python train.py --d_mlp=1280 --rope_base=409000.0 --init="uniform" --decay_shape="linear" --seq_len=2048 --steps=5628 --dataset="wikipedia_en"
Each number is 200 + 30 x the weight over its row's rms, rounded and kept within 0 to 999. Layers, rows and columns count from 0. The size before them is the row's rms in percent of the matrix's.

# layer 4 MLP up, 1280x320, rms 0.0594, rows 1170-1278, columns 256-319
093,211,166,222,243,187,126,164,257,171,233,184,167,215,181,200,206,185,193,236,210,223,178,181,184,174,236,205,194,246,189,227,195,173,180,209,221,210,189,193,209,106,157,232,225,236,197,189,163,159,220,206,212,198,184,221,193,160,179,202,209,206,151,242,204
090,216,209,236,192,220,152,187,174,195,191,178,218,192,220,203,206,228,174,196,198,206,113,173,181,230,229,208,241,223,211,192,203,291,200,164,127,207,199,191,173,137,248,181,215,217,214,266,238,205,147,166,254,175,206,230,194,130,215,223,249,163,197,249,189
102,153,216,162,182,190,259,181,187,192,195,209,175,204,200,145,176,210,216,170,237,201,178,237,180,182,204,191,178,154,174,174,201,244,181,176,230,184,197,207,189,256,169,229,206,210,197,175,209,170,231,221,245,178,191,209,170,215,230,234,233,204,221,219,219
099,158,230,223,191,209,191,179,198,211,159,245,199,221,203,244,218,257,236,244,198,146,203,235,203,140,208,241,256,185,137,144,205,168,198,223,185,175,183,204,237,196,208,189,158,200,212,229,229,177,202,233,198,185,161,199,211,240,203,213,162,166,215,257,209
086,198,159,229,212,170,209,146,261,170,232,231,140,245,220,209,167,203,195,244,149,225,185,250,172,230,274,262,239,172,195,212,230,274,185,209,256,224,155,242,177,178,154,258,206,251,202,214,204,187,205,179,207,220,231,236,245,226,181,183,189,195,226,255,199
110,252,176,212,194,226,193,209,186,199,170,190,176,208,164,193,232,241,219,217,202,251,200,186,223,209,229,191,217,262,203,163,199,178,232,163,186,245,209,201,201,220,207,228,203,143,177,228,252,204,206,164,195,230,230,183,223,205,175,190,235,202,127,197,183
103,177,187,211,213,189,192,143,210,228,144,164,156,145,181,215,158,213,177,169,247,194,207,185,196,243,223,269,221,180,165,234,221,182,229,219,197,213,136,239,128,198,174,229,215,199,214,232,222,150,195,161,115,222,183,218,212,214,166,205,201,172,235,250,202
099,159,182,148,232,230,197,187,215,214,165,198,165,256,161,177,190,237,181,219,237,173,179,149,188,214,191,207,168,169,170,233,164,245,192,202,214,216,187,184,202,247,196,164,195,183,191,235,225,231,172,123,224,192,241,236,229,220,228,205,212,195,207,159,180
114,220,196,213,209,211,188,213,229,218,229,201,220,187,180,216,223,195,158,163,140,246,171,204,205,239,171,153,212,209,192,197,209,206,191,186,272,207,208,149,208,185,228,163,252,175,161,195,195,212,235,246,177,217,144,156,239,235,165,253,215,208,237,233,214
097,141,219,245,238,173,292,171,186,224,187,262,182,190,204,202,176,221,220,169,188,192,193,177,222,185,245,175,191,213,175,163,181,234,194,222,201,196,162,240,157,221,207,234,237,182,127,244,183,146,151,133,155,218,178,207,203,300,165,172,248,217,213,213,183
101,210,207,189,240,169,167,222,212,196,254,225,215,205,204,120,180,197,168,206,187,178,201,179,229,195,184,163,177,203,188,180,225,235,167,179,204,176,212,208,168,210,204,145,227,203,178,187,204,168,191,203,220,182,196,185,234,201,176,174,201,209,247,162,234
108,251,173,170,167,213,218,204,239,170,202,172,193,186,201,215,190,188,167,199,207,155,207,214,177,235,189,162,213,187,176,226,205,206,213,245,196,208,243,165,199,238,229,119,189,189,143,265,182,166,202,177,162,229,207,204,260,215,218,262,191,239,239,155,201
093,223,209,162,180,203,139,238,176,244,179,181,207,256,201,203,171,213,175,168,244,235,143,190,243,230,235,213,243,208,198,243,150,203,162,188,243,196,182,172,238,227,225,238,124,198,177,198,253,176,193,140,172,219,170,159,252,187,150,201,231,176,210,126,183
103,155,212,166,151,181,188,186,224,218,218,188,184,244,208,167,187,253,196,188,160,187,289,203,182,215,163,147,225,207,143,198,160,150,186,247,222,204,180,215,164,246,207,165,188,173,188,164,232,165,203,194,181,199,187,180,219,225,144,178,184,194,227,246,207
093,245,255,228,186,181,191,221,216,291,243,211,160,209,150,167,241,185,198,219,228,202,163,199,185,187,227,205,225,130,179,195,152,182,207,210,219,183,187,180,229,227,206,175,190,198,187,225,168,152,220,163,204,162,175,174,192,144,147,166,239,189,202,214,220
098,242,154,207,199,202,197,213,194,227,164,167,127,147,202,248,198,210,180,164,199,126,219,223,211,188,180,241,183,165,184,158,265,182,230,160,227,200,201,168,183,227,141,190,196,214,186,183,175,205,227,215,190,184,173,239,207,166,162,283,238,187,178,202,224
096,230,225,216,193,229,188,173,270,186,258,160,188,215,200,266,207,205,243,178,208,166,217,143,227,172,201,230,250,205,195,188,208,181,197,168,212,172,205,200,221,238,194,194,191,215,148,177,175,189,132,176,190,186,213,179,206,131,180,166,226,151,176,253,208
093,221,175,196,238,160,150,160,207,183,225,161,135,189,194,197,152,179,178,160,257,223,196,156,249,182,170,203,210,239,234,191,198,242,165,186,235,205,176,194,171,177,199,201,185,179,207,227,210,235,251,205,225,210,197,249,188,182,177,170,240,228,193,173,210
103,226,175,211,201,169,208,176,250,220,191,224,220,232,188,183,232,228,187,217,195,186,209,223,178,163,211,195,186,218,209,228,149,175,214,163,227,186,206,210,200,252,211,189,189,199,175,180,217,200,214,217,251,191,171,165,212,235,210,222,199,206,211,213,169
099,192,222,188,237,231,184,203,249,157,199,158,190,216,270,264,207,199,189,241,231,177,185,190,221,185,168,178,183,217,190,179,187,240,208,218,179,182,186,201,178,142,267,156,191,214,202,180,208,186,239,197,198,186,181,194,233,218,207,212,241,196,179,246,165
106,234,202,196,244,165,196,175,193,201,176,172,181,202,185,184,200,163,200,268,190,247,221,245,215,178,232,142,230,213,219,175,171,205,208,183,180,217,204,178,177,242,259,165,209,172,236,166,176,154,254,240,171,213,200,209,238,176,147,239,240,249,211,186,198
097,203,181,205,219,204,206,198,255,189,214,197,220,220,190,174,184,192,177,212,197,152,206,198,173,240,232,223,198,205,235,194,191,194,217,181,170,172,229,186,161,200,218,171,180,197,165,226,217,205,235,191,174,222,230,210,195,188,245,248,248,191,174,178,213
099,224,171,193,193,209,206,147,222,180,220,176,174,195,255,159,181,167,168,170,251,182,152,224,163,207,212,200,231,213,261,201,187,170,195,228,219,171,179,196,287,195,194,233,246,198,174,229,207,188,246,203,244,259,213,135,215,188,172,217,164,197,193,153,190
095,241,253,274,215,208,172,210,198,207,218,150,243,214,248,202,219,256,163,176,217,190,157,180,240,215,222,212,178,225,173,208,238,239,164,214,218,216,216,190,181,232,266,232,198,215,134,233,228,229,208,264,222,214,193,180,248,201,171,213,152,231,198,266,157
113,216,209,203,181,191,229,232,191,206,171,227,126,207,193,159,208,151,201,241,242,238,170,205,199,194,140,173,186,191,152,205,185,205,214,247,179,227,230,172,179,149,156,230,196,248,226,214,256,199,204,215,264,242,188,219,183,212,179,212,220,202,164,207,180
095,212,162,209,222,171,202,181,219,205,195,160,214,210,192,182,235,208,190,223,185,123,185,271,177,197,139,197,194,211,201,252,182,182,233,177,189,197,147,191,196,127,166,191,207,214,179,186,205,178,202,211,205,217,173,229,190,149,217,276,145,226,176,202,165
092,202,190,199,226,160,229,202,183,202,209,230,158,181,274,158,189,191,200,203,197,180,193,228,150,173,201,203,189,216,174,196,175,230,214,147,233,182,167,199,216,168,174,206,216,260,162,227,229,197,205,188,211,194,183,225,205,193,166,217,222,177,214,188,250
104,182,232,216,149,175,133,211,233,222,250,194,179,170,228,165,229,200,216,141,223,215,208,207,186,224,238,249,203,217,189,193,197,199,213,172,206,181,189,159,189,209,215,191,226,218,221,247,258,175,162,179,224,193,219,174,167,174,158,216,195,204,249,232,163
103,202,194,133,204,190,200,177,238,179,271,241,179,251,226,196,151,229,211,171,217,160,187,193,220,233,149,215,173,198,207,224,217,227,240,200,234,169,163,136,225,172,160,222,162,214,199,166,212,186,205,258,193,247,204,201,226,183,180,150,177,233,182,167,195
108,260,187,215,271,237,184,206,193,218,230,217,164,192,187,175,183,208,253,174,198,262,183,213,206,218,172,174,202,178,202,216,216,230,243,142,183,183,149,196,214,122,163,248,174,241,193,217,176,139,204,218,200,186,170,239,180,172,189,209,197,206,176,228,192
106,241,240,252,237,144,169,196,192,195,225,176,225,198,213,191,164,212,227,173,202,191,119,166,243,214,200,167,179,204,169,156,197,219,231,189,179,189,128,234,209,157,206,201,207,183,154,233,250,224,215,225,271,214,207,213,250,187,146,183,220,156,198,208,201
099,220,197,254,169,220,222,199,238,242,189,204,189,201,220,202,215,219,203,210,140,223,171,191,224,125,228,159,158,246,143,183,198,216,167,192,262,140,201,238,148,177,235,212,159,193,174,219,225,171,184,206,197,217,196,228,159,186,203,245,148,184,227,165,236
104,211,196,231,173,238,157,178,217,259,265,177,166,155,260,224,130,164,216,204,201,184,142,220,213,205,206,187,216,199,175,179,178,212,208,194,237,198,230,215,217,199,183,166,188,192,234,222,250,195,159,144,196,192,180,200,249,120,202,231,217,226,193,260,164
100,199,189,250,182,156,229,250,213,190,172,219,169,219,249,218,225,227,243,203,184,189,197,157,180,150,217,209,231,198,195,165,215,156,205,192,149,213,194,150,199,240,217,170,237,259,197,173,264,233,227,235,272,235,253,204,223,230,172,210,231,222,197,199,170
105,175,231,166,221,195,187,117,225,168,158,185,163,248,240,213,153,173,196,194,190,160,202,284,227,181,162,246,200,221,160,200,254,187,196,183,171,158,155,210,251,179,233,225,166,301,188,176,227,210,222,199,195,175,176,217,197,219,197,194,193,191,140,241,201
107,227,177,238,173,228,201,155,206,232,159,195,170,204,201,219,220,188,228,182,176,198,190,225,233,195,193,261,205,143,170,227,240,221,177,156,177,235,196,252,192,215,191,225,194,192,180,241,227,180,191,180,250,203,172,180,273,184,219,161,182,218,173,161,222
106,216,189,233,180,247,194,226,210,246,181,154,228,230,224,151,237,204,181,171,259,229,204,252,222,197,188,196,222,243,215,200,178,200,160,194,207,175,127,200,206,210,189,177,206,216,178,200,199,168,248,206,211,219,159,217,204,185,171,193,184,237,238,201,183
097,240,199,229,230,217,117,233,277,235,194,226,146,186,183,187,216,217,237,218,197,192,171,181,230,199,184,218,231,188,210,174,218,204,234,205,206,195,216,222,168,181,234,221,205,192,134,230,203,184,211,197,221,216,184,260,218,232,174,263,267,246,184,193,203
102,190,167,181,185,229,233,213,173,172,205,235,195,181,207,206,189,220,148,209,254,227,228,165,220,280,200,171,229,214,191,202,162,208,196,169,202,168,213,208,203,261,218,205,213,132,183,203,226,190,211,178,212,195,136,205,171,148,192,233,155,231,226,233,212
113,202,199,219,196,213,206,170,214,155,157,125,203,224,208,235,239,193,184,216,243,175,201,238,238,279,190,259,219,189,194,227,218,244,201,156,226,179,168,179,166,260,176,195,152,226,231,189,217,141,188,181,187,224,181,261,213,211,141,188,234,195,204,211,179
098,173,225,199,158,184,208,206,190,267,230,231,192,220,149,142,232,168,181,254,137,222,201,219,191,270,223,191,215,257,156,195,163,215,232,199,220,155,220,125,223,193,237,161,244,158,166,201,251,121,203,180,245,209,211,225,182,223,156,204,216,227,219,159,183
084,213,225,193,180,211,159,236,159,218,203,204,199,174,219,174,205,134,191,147,197,187,191,191,224,206,207,249,186,189,227,246,183,262,227,223,198,200,168,164,150,196,210,171,153,258,170,188,184,200,183,202,173,212,242,242,109,211,163,262,214,121,191,170,218
092,157,190,229,207,168,227,205,155,165,216,198,178,214,223,168,217,214,174,251,187,199,249,252,226,226,273,184,186,176,182,173,221,195,261,178,222,183,222,209,221,234,175,191,230,179,192,211,205,170,226,210,188,205,202,200,144,218,162,208,146,220,217,203,176
094,208,197,191,239,187,192,207,217,203,178,258,175,214,221,209,168,199,163,161,207,217,195,223,213,247,252,169,210,160,174,164,187,246,190,173,172,217,151,204,178,193,204,217,185,184,145,177,187,182,170,184,219,203,169,199,179,149,211,274,184,194,228,170,217
098,221,215,247,220,173,164,218,218,203,198,214,172,179,215,200,220,210,145,212,230,211,184,177,182,214,246,177,199,226,200,150,188,173,210,204,199,209,192,149,177,238,269,166,166,154,172,202,245,220,245,202,220,173,160,173,226,200,177,217,162,228,220,188,207
086,189,180,151,143,156,197,224,195,249,229,232,207,171,226,187,198,221,188,245,196,229,227,193,154,236,194,249,186,173,243,218,156,216,169,177,224,190,167,250,235,179,218,185,206,149,209,148,183,169,249,218,181,230,191,246,231,153,164,185,195,243,173,172,177
108,201,158,225,165,198,219,234,237,217,235,208,196,243,223,173,250,157,197,216,116,256,171,240,196,180,151,195,188,220,211,237,172,202,211,129,173,216,164,231,188,215,216,220,219,165,197,193,237,189,225,214,213,220,196,214,210,179,186,206,183,191,213,201,183
083,244,115,184,163,169,204,200,225,204,213,182,165,176,225,211,162,175,173,199,142,215,232,166,165,263,176,167,205,209,180,218,192,196,237,186,253,181,139,196,202,207,229,183,249,234,201,184,196,185,231,184,194,234,190,252,178,211,173,206,152,190,186,188,222
106,234,180,199,199,180,166,176,229,217,187,211,252,217,193,199,187,233,223,182,179,213,184,190,211,225,163,196,204,166,214,160,253,206,227,166,200,215,199,238,175,187,206,212,131,214,219,158,206,218,236,220,246,205,198,218,192,259,227,221,201,209,222,238,192
087,213,231,189,252,216,193,234,194,163,164,200,191,251,238,167,245,201,200,212,201,108,208,204,189,215,238,201,268,193,230,205,231,210,226,164,221,159,204,185,184,193,206,183,192,179,155,196,234,196,201,179,188,183,147,201,180,242,204,218,222,168,168,237,154
100,171,127,243,240,152,147,224,207,208,192,225,220,242,247,240,180,177,240,144,231,228,230,158,244,238,255,181,198,201,214,214,232,218,203,209,257,183,221,188,206,185,213,198,265,201,150,181,224,206,208,211,226,212,219,265,191,198,208,214,213,175,194,183,202
103,172,220,180,211,209,204,178,219,219,153,197,271,231,196,174,206,199,175,214,212,165,241,227,173,218,178,226,233,206,214,250,210,160,181,235,199,197,176,165,185,216,214,182,150,194,201,131,197,174,211,232,167,242,190,218,223,175,209,221,149,179,179,236,224
097,234,219,233,205,207,152,189,213,170,258,207,185,239,166,130,263,207,156,159,174,212,168,225,170,196,187,165,210,196,254,221,199,188,208,213,180,189,165,189,230,262,193,234,198,201,208,250,230,147,215,160,232,217,215,192,234,114,168,190,170,158,246,228,229
101,212,198,181,201,181,164,221,236,202,194,206,180,264,215,207,186,197,210,212,205,208,166,180,163,237,188,216,233,233,202,172,161,221,231,152,228,199,138,209,161,187,204,175,217,213,152,177,217,151,178,163,142,196,247,213,197,176,215,174,225,157,179,253,223
110,258,179,255,153,243,233,189,240,211,221,183,195,169,256,219,279,212,234,200,195,243,193,213,183,204,195,190,164,170,195,176,260,237,182,163,265,167,197,230,172,205,204,184,220,212,178,200,237,154,176,214,232,191,226,232,226,172,182,181,155,245,198,182,216
097,227,197,194,226,206,147,195,234,230,209,223,167,222,240,222,250,211,184,202,194,200,159,186,247,219,206,147,220,181,203,113,212,214,204,159,172,242,147,203,196,217,229,225,284,160,189,177,198,203,234,238,186,191,149,195,211,205,226,206,160,214,229,184,209
107,186,205,190,220,200,194,158,250,257,139,214,229,160,194,201,161,208,218,179,118,210,174,175,229,243,192,182,168,238,140,233,164,169,234,171,188,179,207,161,239,247,181,173,156,185,169,210,210,248,211,162,198,195,180,244,165,221,211,191,203,239,242,193,199
096,158,193,156,173,196,234,207,237,191,182,195,205,173,233,244,251,224,190,178,177,194,237,217,179,221,211,167,199,240,186,222,170,185,224,210,143,208,201,188,138,224,204,173,191,233,206,186,230,189,191,234,208,255,157,207,182,250,145,221,175,186,177,205,167
099,232,202,156,227,203,162,203,180,213,241,248,178,198,196,169,204,196,192,125,186,154,139,242,256,239,180,148,185,243,220,177,228,234,171,155,194,145,189,174,204,217,198,220,166,222,201,223,205,196,251,235,256,222,163,204,208,168,180,169,178,172,146,208,193
106,233,222,236,221,164,176,188,234,198,199,168,217,213,233,211,189,159,213,199,173,175,167,135,185,231,167,140,197,205,160,170,200,189,262,203,114,193,202,189,212,156,231,168,175,200,233,225,241,197,246,179,212,202,153,188,220,183,190,214,165,230,193,190,196
084,226,202,165,170,243,217,220,223,243,209,180,237,197,214,213,226,222,191,174,134,213,211,178,183,197,175,164,180,203,192,140,191,168,147,184,161,196,189,185,245,180,256,180,212,226,209,169,183,232,187,203,220,191,219,192,208,213,203,169,202,149,183,172,213
108,170,197,181,182,235,186,166,180,191,158,230,205,185,223,180,215,217,211,184,199,214,202,205,186,194,172,180,213,260,154,228,244,166,186,212,210,186,160,207,242,212,164,138,230,215,227,242,207,172,141,201,222,179,210,202,180,241,167,185,201,220,215,207,184
105,192,159,228,206,184,250,224,223,222,222,166,195,178,222,171,148,213,216,166,192,165,232,177,205,216,183,267,185,166,236,219,193,230,246,206,229,152,165,206,204,192,147,208,220,204,164,159,215,145,246,183,205,257,188,188,247,218,230,159,190,237,227,153,223
091,169,198,227,198,196,162,171,211,225,202,204,216,204,203,158,249,147,211,229,189,186,168,216,188,172,173,164,213,248,231,197,207,189,135,177,201,156,192,168,250,212,184,238,237,154,186,230,187,197,211,180,247,194,174,234,216,239,173,213,235,193,200,223,184
095,178,192,177,197,162,195,236,208,227,164,169,199,235,214,224,191,207,220,226,206,213,197,209,167,212,154,190,256,196,161,204,215,245,229,195,221,220,206,186,247,210,152,203,184,201,217,234,180,206,206,208,216,205,201,232,186,157,195,224,214,224,156,214,212
103,232,226,227,184,149,233,235,237,181,192,149,193,238,202,167,196,178,239,168,201,219,198,232,206,211,188,179,187,234,235,219,226,170,220,176,235,245,246,174,223,248,179,244,204,211,194,177,222,194,205,170,181,219,180,249,213,184,225,271,168,197,188,164,166
106,198,188,217,155,221,254,160,218,193,200,144,157,200,215,183,234,197,224,202,214,168,205,188,213,188,204,144,151,175,229,147,159,226,140,221,198,146,174,149,202,177,225,141,201,216,171,244,205,184,197,215,237,214,199,187,209,219,202,207,223,210,220,192,233
112,233,188,264,199,204,168,242,227,211,185,178,143,227,220,222,175,218,167,154,180,229,235,202,213,209,189,180,185,175,207,200,212,191,212,202,219,236,185,183,204,212,265,210,247,193,180,215,221,192,170,199,181,231,185,234,219,182,174,206,185,177,181,183,201
102,194,199,218,196,214,219,269,242,233,168,188,216,221,232,162,153,160,153,205,165,172,131,222,200,195,164,186,208,205,178,198,212,167,224,198,197,194,169,173,206,199,205,191,142,226,196,217,220,210,150,170,232,215,186,233,235,129,176,194,253,191,167,289,191
087,194,203,166,167,221,264,131,197,196,224,226,221,181,228,225,219,181,175,182,188,221,236,213,202,178,190,211,193,186,202,182,237,188,213,242,165,185,179,242,153,155,215,205,205,197,237,184,228,223,229,163,223,238,221,200,229,223,215,191,226,220,173,201,186
095,165,172,265,236,132,210,209,197,143,227,186,188,243,179,206,186,234,128,199,223,225,205,152,215,240,259,232,166,177,166,227,218,177,212,139,135,136,208,216,162,239,196,176,225,200,204,229,207,192,199,182,174,204,167,166,226,233,243,145,196,160,194,202,146
102,289,263,215,242,196,226,194,204,157,195,238,187,235,168,185,286,238,183,208,181,181,176,163,207,235,248,179,227,228,187,182,158,212,162,143,181,174,189,194,205,207,262,179,183,186,169,172,207,183,238,199,226,215,160,169,230,216,192,176,245,187,151,179,182
112,180,172,112,172,190,229,157,243,181,202,209,162,177,258,171,220,226,215,183,186,221,202,228,207,210,191,219,185,191,167,203,232,206,228,185,180,232,148,127,221,200,185,243,155,210,212,177,211,153,233,191,265,233,170,242,192,244,150,200,146,230,174,185,216
086,180,214,222,190,178,163,259,205,170,207,250,171,252,200,188,148,194,142,167,217,195,169,156,202,204,198,182,216,184,203,228,182,245,221,188,191,185,228,186,209,183,243,226,161,177,165,207,213,187,232,165,206,223,203,242,262,221,158,199,182,208,207,157,160
109,200,206,245,199,197,154,230,183,226,228,261,229,267,249,236,189,232,147,223,258,210,217,184,191,176,239,161,218,202,214,203,170,208,195,173,221,140,164,166,254,218,267,180,209,184,212,210,202,204,198,238,240,202,227,218,227,195,177,207,197,239,214,181,241
096,227,182,172,210,248,189,200,264,219,217,158,161,244,226,189,196,169,187,182,194,192,208,199,155,196,192,157,233,211,205,220,184,231,220,214,227,197,103,208,174,232,175,212,235,194,185,170,238,180,148,239,216,222,228,232,155,160,217,229,176,206,209,195,204
092,212,164,265,204,232,170,249,244,174,183,150,185,167,140,166,171,178,196,214,203,228,233,222,176,209,173,211,206,249,150,195,161,252,218,183,233,199,196,228,238,177,161,240,169,215,168,252,228,209,184,139,236,240,191,176,201,196,225,207,160,206,201,172,198
103,206,200,197,230,188,248,171,183,261,243,216,178,173,213,158,157,210,182,177,208,201,187,174,197,192,185,259,185,236,174,213,182,217,185,212,230,195,165,217,209,186,229,187,150,226,151,175,247,179,211,216,242,255,195,205,198,206,164,250,195,202,201,242,216
104,187,223,204,162,245,228,204,215,231,194,147,162,186,183,187,184,221,176,245,196,192,192,189,172,208,206,217,192,223,143,179,203,214,210,175,232,202,164,212,265,199,199,190,187,198,184,202,185,169,208,190,203,215,153,261,188,176,241,248,192,194,158,190,192
104,212,152,201,217,145,257,191,196,227,226,241,182,167,220,250,239,229,197,197,164,173,166,185,185,179,154,204,166,236,176,222,209,191,217,205,203,170,247,132,300,204,231,240,216,196,170,212,174,190,240,235,261,193,192,208,224,167,192,176,242,217,212,203,193
107,235,204,200,210,234,205,141,233,188,187,186,202,254,243,172,215,229,221,184,236,228,178,223,208,224,227,232,229,208,229,244,144,210,187,157,205,206,168,218,196,252,185,195,217,212,209,165,176,172,212,194,214,207,154,237,194,121,159,248,183,208,169,211,235
095,198,172,185,207,207,220,160,192,167,165,245,224,226,214,180,179,202,172,214,186,171,171,174,254,213,221,158,160,187,170,169,151,201,206,216,175,213,204,218,209,202,198,190,164,235,188,166,241,189,246,182,238,254,154,187,193,206,177,184,235,222,217,248,206
088,225,226,161,223,196,189,137,247,261,249,233,193,187,253,218,197,176,168,147,181,222,185,199,228,223,164,183,136,221,184,200,185,262,214,213,240,143,218,246,212,248,242,157,105,245,176,229,189,182,234,176,237,240,259,173,247,229,189,192,194,132,273,260,214
102,236,171,162,218,184,211,188,230,212,215,156,176,195,206,176,231,205,221,175,153,183,177,233,193,209,175,206,213,206,219,217,171,199,234,141,168,175,167,237,147,207,200,177,178,235,175,261,191,156,238,147,221,232,216,172,208,173,201,201,198,202,220,224,177
097,287,220,155,203,177,185,210,198,155,215,190,134,240,183,196,222,201,143,199,236,172,188,248,213,218,201,160,184,185,201,197,201,190,213,186,142,174,182,181,222,207,186,176,195,268,184,175,236,256,219,193,218,255,181,245,157,223,150,160,170,146,198,204,187
101,181,232,211,241,227,216,180,217,302,215,226,179,226,217,177,208,249,165,224,169,187,168,189,176,151,165,216,218,208,247,196,221,236,205,251,169,182,184,232,189,210,200,257,246,199,233,208,209,237,211,191,182,228,182,171,190,185,171,204,236,190,205,243,225
108,253,199,166,157,249,177,239,210,212,132,153,235,193,178,222,186,168,200,204,237,216,166,244,220,243,224,184,220,178,175,263,173,224,176,199,210,196,257,162,193,254,205,232,209,180,184,188,209,238,185,174,222,178,227,209,185,184,221,245,217,192,164,214,186
112,239,174,213,188,191,222,227,212,168,182,205,180,173,195,216,190,185,155,212,224,184,177,169,244,191,193,197,237,188,223,154,194,203,195,174,210,194,180,212,197,233,172,207,162,206,181,236,187,247,232,239,250,194,241,235,185,242,225,201,131,181,172,194,209
102,200,145,174,238,160,222,202,230,221,222,176,208,185,206,224,215,239,167,195,234,202,221,170,229,221,203,176,161,164,212,210,162,205,211,225,192,158,220,221,219,182,192,212,145,216,186,206,241,169,179,222,166,178,171,194,194,133,170,179,244,205,174,157,211
111,255,219,191,208,186,161,165,188,187,150,199,167,244,244,189,178,197,154,173,195,211,211,248,241,203,148,93,159,218,179,214,177,169,202,200,238,178,200,176,146,176,213,194,168,230,220,162,193,190,191,251,188,199,230,232,231,218,143,133,236,255,207,232,194
103,223,162,236,187,208,185,140,216,206,213,224,185,186,244,157,241,244,250,189,182,204,197,151,207,168,176,141,168,216,230,213,205,208,188,203,182,201,150,159,254,190,188,224,219,179,154,180,222,132,246,190,190,231,207,160,225,258,200,209,210,243,169,205,208
096,211,234,192,141,224,203,192,179,193,143,238,115,229,202,232,157,218,184,195,229,256,180,217,225,187,166,195,166,239,188,222,186,190,190,218,191,153,207,151,245,207,191,197,221,237,212,222,211,150,231,174,222,213,201,167,205,229,117,206,205,170,224,178,178
101,194,243,287,251,216,143,204,221,184,169,265,230,219,177,164,230,239,175,175,220,126,251,225,190,219,185,191,206,257,168,151,248,183,206,151,194,168,212,179,217,186,182,233,215,263,187,217,199,201,171,167,225,208,209,160,189,187,164,211,176,176,142,208,183
099,207,186,199,240,165,144,202,181,215,212,169,221,190,181,184,188,275,177,143,230,204,198,140,198,224,230,207,202,160,248,139,247,188,202,152,159,204,176,214,270,181,212,220,224,228,201,174,214,214,183,203,201,257,157,187,214,174,217,219,200,221,190,239,223
101,239,226,202,174,171,229,203,202,178,234,249,166,206,155,258,229,207,254,178,238,230,212,239,202,211,205,202,172,215,197,209,220,230,175,141,217,168,236,182,216,219,181,199,157,169,171,227,174,212,201,213,224,204,145,246,233,202,245,203,212,157,224,267,167
094,187,175,239,201,192,217,200,193,159,259,187,158,175,233,175,226,160,179,190,140,191,177,182,202,246,212,154,192,223,189,188,189,201,250,165,225,212,197,188,205,182,173,202,171,170,185,219,230,192,171,220,243,234,192,203,202,168,167,280,152,213,247,226,184
103,187,165,184,237,217,203,179,235,207,242,181,217,264,182,234,163,207,214,235,195,233,193,188,183,219,175,219,193,230,189,200,189,209,162,199,172,180,209,215,211,251,221,164,223,194,171,216,196,209,188,203,198,184,233,179,219,197,158,182,209,240,167,155,173
101,245,132,216,213,165,147,219,238,243,211,233,191,220,191,196,161,160,180,165,193,182,204,150,236,188,239,170,220,242,204,192,168,143,141,181,188,193,201,223,161,187,183,228,177,226,197,219,210,195,243,205,254,207,226,273,152,186,234,202,267,146,192,227,181
094,213,196,237,202,142,226,277,205,244,163,227,170,225,258,196,221,217,182,211,225,209,181,229,198,194,136,188,216,165,202,218,182,181,191,177,177,233,197,201,136,161,192,270,148,226,170,198,211,140,206,179,224,156,193,212,224,168,215,233,215,178,209,249,193
103,272,203,191,180,215,212,168,205,246,213,192,183,205,280,215,205,207,199,206,219,195,205,205,237,221,206,214,203,200,202,195,229,253,200,205,199,212,264,227,170,219,231,185,185,218,217,177,184,197,185,182,240,196,193,174,169,175,201,254,239,182,155,210,181
106,249,142,198,201,153,237,259,213,182,188,194,223,187,210,168,204,212,241,210,213,169,229,253,232,221,159,178,190,186,205,192,225,232,155,148,245,170,250,212,200,206,231,218,220,193,193,208,258,179,268,212,238,242,206,196,191,111,179,235,177,211,233,189,186
092,191,166,202,163,229,203,244,162,228,162,236,193,181,177,166,188,245,207,158,207,232,190,189,201,174,241,256,233,174,161,197,155,216,227,160,209,151,222,168,195,197,231,208,193,207,228,246,191,185,205,137,184,202,176,241,228,195,196,217,258,200,159,215,172
107,276,227,207,108,282,202,178,189,188,178,224,221,199,188,190,207,199,182,185,163,248,186,172,268,231,145,181,207,261,217,175,204,152,222,187,182,149,230,234,252,153,193,157,156,185,210,189,220,207,240,152,253,245,163,197,193,196,249,221,210,223,216,177,174
105,253,153,192,180,190,167,183,228,159,225,235,190,223,187,178,159,190,237,173,229,224,226,144,176,192,214,187,177,181,209,198,202,268,252,196,176,197,235,202,203,234,228,174,175,239,216,208,162,197,225,185,187,233,232,175,182,195,219,189,248,204,165,169,169
076,191,224,127,209,242,221,171,200,180,181,225,213,204,222,161,164,200,128,158,210,279,236,203,174,243,175,186,198,233,216,216,221,239,209,158,246,174,249,163,207,203,214,161,199,199,208,208,241,240,232,208,240,193,187,225,255,238,226,232,225,234,196,231,222
109,186,269,215,169,178,240,160,210,221,220,236,188,203,204,187,160,233,229,202,173,187,178,150,218,238,241,243,199,215,203,202,178,161,194,177,193,186,192,181,175,166,197,221,195,177,161,195,212,172,257,147,236,195,161,159,193,174,213,208,200,234,192,193,186
090,171,164,172,204,192,196,184,205,231,199,255,199,217,223,195,248,168,142,188,183,130,215,235,189,193,179,252,220,217,204,229,147,253,190,189,222,228,165,214,162,186,178,240,228,222,187,208,213,214,159,180,171,223,187,189,234,200,187,209,235,173,140,236,212
108,154,169,168,253,192,187,254,215,190,145,214,220,209,227,211,188,188,190,182,118,159,157,231,210,249,208,156,218,190,185,212,200,176,189,163,175,235,272,236,196,192,216,202,209,222,173,111,219,169,211,170,276,206,251,223,207,209,151,240,192,176,183,179,188
108,224,213,170,158,230,242,181,223,183,193,167,145,146,227,249,182,168,202,257,189,199,152,182,194,207,245,197,161,250,241,199,180,228,192,215,216,155,202,232,194,207,233,232,196,238,197,247,181,176,215,187,204,215,199,238,211,213,192,165,176,107,219,244,231